config = dict(
    norm_place='pre',
    parallel_block=False,
    batch_tokens=131072,
)
Each number is 500 + 40 x the weight over its row's rms, rounded and kept within 0 to 999. Layers, rows and columns count from 0. Numbers have three digits each. The size before them is the row's rms in percent of the matrix's.

# up: layer 5 MLP up, 2048x768, rms 0.0292, rows 1699-1738, columns 384-431
# down: layer 5 MLP down (transposed), 2048x768, rms 0.0246, rows 1699-1738, columns 384-431
# gate: layer 5 MLP gate, 2048x768, rms 0.0304, rows 1700-1739, columns 384-431
up1699 095:486561512535569433477504493547498499459524457522503503536522471505522505483523464519504582439499487366496544482442533514480503476470510502458482
down1699 093:534550466435498526533547475451544477443544464451467505445542452541482461445421487526462497560569491491542462479562489448471517515490431499437523
gate1700 107:514499586460508486481468542535506518524530484530533495482492538477499468504491462450502549452495553536512487469512486436493477429493494494432568
up1700 104:489512484475379477508517538507538513532486559526569448493475572565439602426468458581465463482504481459538542533538430563469562471584453452523467
down1700 103:532450468492437474488542604547439571541498468502481455483530540499477532517535451509584498494533547558509492417552451526507485495524540516534487
gate1701 096:530515525512485473523467455529510477487560473469497526467532510518548478530514514477454491473447532494577525546536506490477512540551504550544477
up1701 097:488448525465412390465537477487543501491450518443579493498505513541540479444454474483558452449491489544444525577463493458582529477475414445469465
down1701 098:443551517508575486492447498506537513503505488596496549576535521539457531427480436553433556505442499551514522437476519491497511506509491436529537
gate1702 104:544517576486469422452497515500530471527458530478583479528501473456541536569531517619486475490492516416494445545482481490473492527511428518515553
up1702 103:558513470428533504488509429509512497510492481519381465505521586475413455497497492437508515543466540584413540496586469520490512451479484521476460
down1702 098:515454533517490482494584471460462489556474489549503534520476526458398524545508497518541511576516498504504562551503544491491477517524462504544500
gate1703 104:501538507482523471562492527514539391577523464475493504489500616501596431462497505479490496531523427498473472513498485460508436503509486516483550
up1703 100:483464508527473449496475502536508443502506473543475525473508607555564458517486549500527536470429534473477499427543520537570530472426506499487548
down1703 101:490490463534595444511538476477492523520534603486413561490483584504545501486554552486460486461512549449385506433503521482525502439565498509455488
gate1704 097:500392477503438460503515578558456479468496493557558403488482510478506548638581572527555482497553528505506481499485534465493498461532456523581539
up1704 099:488546490471450490519502497572520476548446488563534494458452534471401490488478534480569535578486474446495503487524439498501557488551470549495457
down1704 099:482568490502532476497425468492466507487473541450458434468494584523467523486538439464464534463435563521580488532504393542500457549432475505472513
gate1705 097:519474473464539568481443548584525487498554556461413517473463493525606508534544437426471538463473463540460567480489489494519511528520515457473432
up1705 101:473535488536480501554514480594597530453473472488513552421494556450592482521471483478491468498572438542531428496474485375468510511498473491446502
down1705 101:471526512461501529486461464487442473494544479532505499517503457483527533502526477485462522516483573573502516469532527480561538507474455523522504
gate1706 103:527539485489444472452440482562489480477526532489492475458494546479470479457423516560601506496513545473561497495487484518588499458443484476549514
up1706 097:508513488494600571503518451559446499509526558487512531499483554519505585492533474481532568540447511519541468447535502488552485497521470530495472
down1706 096:453545546379576522509486505483505523481547401512472497448526463417538535471484520450452566531482465469485480488533476466433495464475512514463470
gate1707 101:530435537568493479442451467551517485420549484470418592477501526501491489475460484527450472503449521602511488445508501556512482493509488515460468
up1707 102:523481501446513491535504487482489545492491573462493555509545485513509605489570540443545554508506532507499503526526459446527534489500470493579526
down1707 107:465493598531475448519508470557487487457519558435488495556471476502557485526519554486461519486554595446544491519554485527488545498486522436506492
gate1708 096:487467469516511436539591472501508473482409552499520523459494475483545506503541535535469471492496479532500514471514522525531563443481460589499512
up1708 097:523539542554487522551477426456423468533400588505494537494463557446529585530493535447511489560535442498420515498433477558510542536502489543514431
down1708 093:547449460484514526523527525496596570500528500449479530509490501559539504461554477368464540527501501517456498527512558412476458511553534459493453
gate1709 100:508487469582518570505458520563542531538545504471480559510519602567485550518483478562532437484584535571472464491495399469514470534512497483441526
up1709 100:455494512595522502534525541466433503586464581455471465401524554517471533499513508481474542570510534468533498520506528482549546481476577493533533
down1709 099:460420498477491512471596433519474438488514570446566516487558430477530442494503512490505504478503483537452490463554457578492552418466507498560538
gate1710 098:543544502501488430479503501581467482556520541502502505504494438516485519544486508516557508444503464469495419571490524459489523491485493496479548
up1710 097:491481525582586426564532540451441488537534491441555515546482480434461471520483497502586461509435472519476526491532441529448475436555481424457507
down1710 099:528537465421489470472465535559446478533552526503522458529483456564430478517508547472506497519449463458516479525535440548465539490525544506516511
gate1711 102:504461505551527469495450501492550451557496475500506485485484633512502544537526546489477436468422555546552516443431538502407577588465461549478461
up1711 098:402463505521515476488506464512494483492491442518528450523517475494508544509466529469558418528458488499536499451496543497486539424536452498488529
down1711 101:470543509569508513542480578550516474486479571511481434545558550539530474420481493487474531477534488523526531489403504441489511421511460496503518
gate1712 096:512425567442504482448454521538483522486498447533522509506542561487456484549486390488516439462460470503474586418518511479500538508529492494455562
up1712 099:503614513503537450580495536527501481540568513437529498457524505466493457518524518495483496523479553406505508579482497527520472501462473509472452
down1712 099:482499497490510568487524496525547529481513576487501555535570474556503555537505393517498490497488431522539534509487496534470524483487530503540454
gate1713 095:538520529524538514479465559478518478481540471511528444457529485496497501563495449511482477477406548457523471535526443560467487483603443545473440
up1713 098:430448592499476545472486530589530476549532384530480499522497486458507583500488451459462514530554484498457517458450474433512548541550462539540498
down1713 097:478412458472523510594481560487533445511489450556559500506468510428557510493522472496445495450534424449551502487569495468502497423488471453541563
gate1714 102:612416422495547569470465438500471512484535540454522452596435518527526531499541604500493579491437486520463541511553538524507538521548454541462566
up1714 104:535406513465608482475544471497509553497493538551436422528502509516510453592424423503481444452474535477502488490507478574494445548519540522516550
down1714 105:577526492527497525537430525566479419559484492446544478482521502512453480512485470480520506467544493522432570496460557497446497548545510516559449
gate1715 099:467556513498448508456516515506498460491445522435458481502564502452421548477513470456474523472496504501549517547499464425408442529537486555539476
up1715 102:536453510495497508449446542562517488484530461557506524464498556518486478528496505525497483422451511432534490497504480518581485457516526568430560
down1715 102:443486558489545556507472524482527488524543552484463463560504538560444543571500462522407533529511479508490572461463534536411459477524437538533512
gate1716 103:476505498498463484404474557511542469487535511481489468534509523523523491506484438474477526443485446475559440583519427525480521423535550560548530
up1716 100:529477459517542465452523463476539542525497512513512447490530561496488444489452473507406458442443449463438473529521505534518473515515520476489515
down1716 101:485561466473477461516522546498544497503526394467561477472465537536503427478495532496570477493453547452500468566529482510462444531462436568492485
gate1717 104:592547561460544501502509468523508416456583438523514422525504540515417449504538537602485464498488437495490517556467534450522513466524520491434490
up1717 102:585464535449459489478441472444478584492507521587459486529495550469489494517487484461547491559498527571461497509470457448557594447520482521501437
down1717 105:446587545435542444502474500540426469440510503526463515494530544477504448434546517510510513490528466546472481489506423506484548524556406469450524
gate1718 099:485529496505493483491523483455426485446514460507481506516475532567517479506502534526426525487486473556516449444527469563430528515496553464479445
up1718 098:507504515476449519428507489490491500554507472540505554515470529481541527458469523518532501546518568491435440483541448518478480457487475506478431
down1718 096:476545492534559442472550597535503548517503480494491454471489533487504479506537515517537533506543460554485483482495558558469537509482498564476487
gate1719 095:541481512464544469421506517444434425505527516466484521562502451520447504586509496484518431491506525553557482492431533478443473385447530511439488
up1719 096:487503460551499438454545563451472558494467550469525590528500457561505512545509464555431515561563521500520510443459545548533503549448519515524459
down1719 100:572497479572456541450515519511496511514432456476510462507494528518525540440456457469465517541529502429556523541459467480485507473503492470464497
gate1720 094:454459495553529514551576490486553519436363504481571496528529532452550488478425498445504454466535546546519534487519525536501532519460498496465558
up1720 096:404489542489482529529508522530512471484506545525462554537544508530577469484480512488499463426601543494464554488567550488474559457463465490525511
down1720 098:473494574501514522471525535547466532515475476465513521518548486586504532494513537464506502472416484451491506522507502476505476482545485506497405
gate1721 100:591519487445509556468476501497487470494543470484521517509451520414490526542527468478463462524521511501475473474521503414471493540503548490473526
up1721 101:430499455527613486450513475514438471520426545460463441478455555468519587477524470501524510518476502524476526558494513549525472466464508467546553
down1721 101:491535476470491535575494434603495439568535532505543547493499527518500473442483582530541500466430499600508527562547502453519499456510526475559444
gate1722 101:558435495560498456497484470541548509500463501442486539512544500482508483495540483547491597511468526523495573487472559477472571514535474466384461
up1722 099:520541547526474524478474495503526432528528451512516507452474444592505431542491482523521533458455403509510499466497476419483521468474520489509448
down1722 098:548494482451526500539409479512627509520442514528491497515509543641541510514503480495540492517498438486411565468537489472383575525486575498552545
gate1723 098:530529497467498475524381525521496393502552557501448460527524539521482476477544533479518497489503517485415526482510530451498476511495471512471488
up1723 099:528494569471463529458516460613536583555505521578446486572532517476529532553434534531476507521564518465489525484486546493527545509456517443502477
down1723 100:463511440571475517552527528454500432521525522505505482528546541547441475514444458537547523490479547520389583525496471556520552518421499507510549
gate1724 104:464480397502479455492489523508577439523502507453467495523610489516406488519494505445478500480502533511512441448467464516501580545595523516513440
up1724 102:517542512517482527483475431510556571558486418501468526509488545492535470524474532490538531494429447416512478437448492432516430477499502516549461
down1724 103:541526499500506548490319517498526549508500566489514488535435487498464468523493445501519479554503477477463567464461458477515582488472456420516551
gate1725 108:472528450450471471502455562491567504510483440459566521541440491590440557457453462512538476519490458468536485516492444475484518549549475467509480
up1725 105:505548480531474456511455449501463478512488460447469440540474467551568541433508491557519501544500477558501535528584439543513532521455504528582527
down1725 105:509565557441524477562490469450442521496437482467489506500491589481543446493506584548562478473441490546444461565514485527464458506474529468504495
gate1726 099:417532553453491475518551458510536448517524545430498512468481484591438499549513491554486470520489460490411613435559437563439455555532485566605512
up1726 100:527572515492482489496527497508476513565511412527463512531454561548554528503496473561548506543451437493533570473468425472553520546476598444593513
down1726 103:498592531501467484499547576447533544515411510455463535499512429519565484563551499558470491490488486508428505531433499520460513572459499487564487
gate1727 098:491552506503554522442429482544462456568508472572398532480539558481470531522517561506506511485457545515538501479518437453452522461532478482545407
up1727 103:469515443545493462513497573512515481565490544508476505493574455579478464393483531426493506508505474563505535469425469517474455486543542474525414
down1727 100:444467521483462477517488538538505484510557511515443412423541432534536440511501496492523516552521488532491516478515561518542543496395553526495514
gate1728 098:529468514502555528513514460547522504483490529460513603498530507528540528473390482553473542497475515517496481481478455459527493556497532419546470
up1728 095:504496526375503527506439508505496492468458491427548553459442519461499450485487585494433593464526538513489456518551468490518477527407441476479527
down1728 094:496494526534470461567585507446488507519548510454550535585553469513453544556546494471497502442465544516463492568462472448446470473556489554526487
gate1729 100:538511468523535544537526481610467453501448507456497508509542445538457482523460484512486478486535490479435574465499486482500514450511535499448505
up1729 100:435493491513458512396519505451500500567461530463471493506476505513501569521497501496478505498505503513472530481489539494530529538541525495483501
down1729 100:528512513477483464562609431580427523471541494436510475458437423523533462501487510502480426521527531529488572576473568561499518507455511510446568
gate1730 103:518474467537403484448486451463497530512539462410482485466433484502451505462521363496468512460503534546455545567438489490506492473576457496564488
up1730 103:462483499515467432508485591430465546454569495500484534493506543553590443509451513467548470424480489499515514448510520424544518510518482522517606
down1730 101:537485455488485453494514553490580543511433499462478518488505535510455478448541445518489462440500504549468473495509454497561488565479523490500537
gate1731 101:452551480483521561480473499479580441504424560457494464464541474474552451524449420509456523465516571453454567480510508530515518468469412522542548
up1731 100:434571524447520520573486562522505497496444467494419496510465486498520470483542484454497477519523525477452502450434594510540549485493493565550555
down1731 102:516488550481456433535563458510432447389473507572471545566512453517522553561496533477519569565507495528471501502538529492518499477442507465448452
gate1732 097:549473524517535489469533498490496457445544497463603440495519542477456501562485469548515463489496483421601473475509518548464513451570519481488475
up1732 098:508508474576527396484539561432458419478521448494435416474474564478444516492431463486507515528484545533429425494507542454514484498495495506456521
down1732 101:497516464486448483517516490475430521538472496503446519417396501510464499472509496474542496523494463481470468439465509564536457511504554511450559
gate1733 096:525492550493573545443510512456519553451454506536572472465539456555443539487569505563521494475469527557474528477517462570444495572527567538446581
up1733 097:492480447547561420566474582525388527552509523528542462554550514498398534480539538473462412488473518480510508478451530507504555448526528523509504
down1733 094:528570499476555493465512503483599530488497464497457587554550433503508524482518514520478594498515448538532459514540477519483429535495512522543509
gate1734 096:535475499506487530570423563558488486546464484428497519466534501485488452503499425495533500479486522450543562497498455483462495466490450493434506
up1734 096:515470531469467604558581525520424534493452461507523490491467496498547533471450460486549503555518437469530524482499535515441461477517529542528506
down1734 097:495478485484522569461513523522568471493555505541543518514487605516529513495556503488437499525496425445547523444439503469561530443570499454563547
gate1735 097:479452504521476538458477484501494477492526514549417574460486419490450496452518451526513426576521479550403494526578477458459607506406476550520545
up1735 100:526453458512522513499484519549495485553503596506449520413463501509466509574446471511506457485432494522522473465510502515516470537586513485520503
down1735 099:485508475461500474429468487476515443502506539507508501518547470468529502494516431536416497535521512514488534491471493568511473524492536491493577
gate1736 098:457491533467477433495478495465517520465518477484464487486514465507476561497390481488514463553505473504492496501556435443490520460530495520544495
up1736 100:491504522518550573433498397494511469547478536522544466474542500441495530514518479546516448515485519450484508421575449459430571488535521493474557
down1736 101:437479474469478578546476472524550496483553460500502540497553474536533512516548528472544538551518461448423422533511502450510534480498497551499457
gate1737 094:499583494589519445508555497537442503476512567499488465594432523464564498514578496476513557516479498490492579543487499538547498529502514496416519
up1737 097:527521500488553486466532457491451523460540533508419539527445417585486451546529457466484509513522377499519517511495522554489503479444516560520497
down1737 095:519487488535514521493482557522497580499586478578504518482524489488552524519481448453455539492492540518479488515480485511508520459515493496575484
gate1738 093:559541468599474489471503500452583539498523464458541459608519520568547417513489482563563544508473545563522487448455459454426421607442475379442493
up1738 099:495438470546458547473534518519494515532506510488583530555478530532507532500502444518491525456508501468535526472481508537483534501542458487476491
down1738 093:543482581509541469492588537594457457458482566547490508515524460499476462545563508536510515569443508449442457540596569504500464511545499433572487
gate1739 098:529473479533479573487508515528538477465495541483442466482466517473493501490526429537548462494517546467510521557457462479426505414492465503451455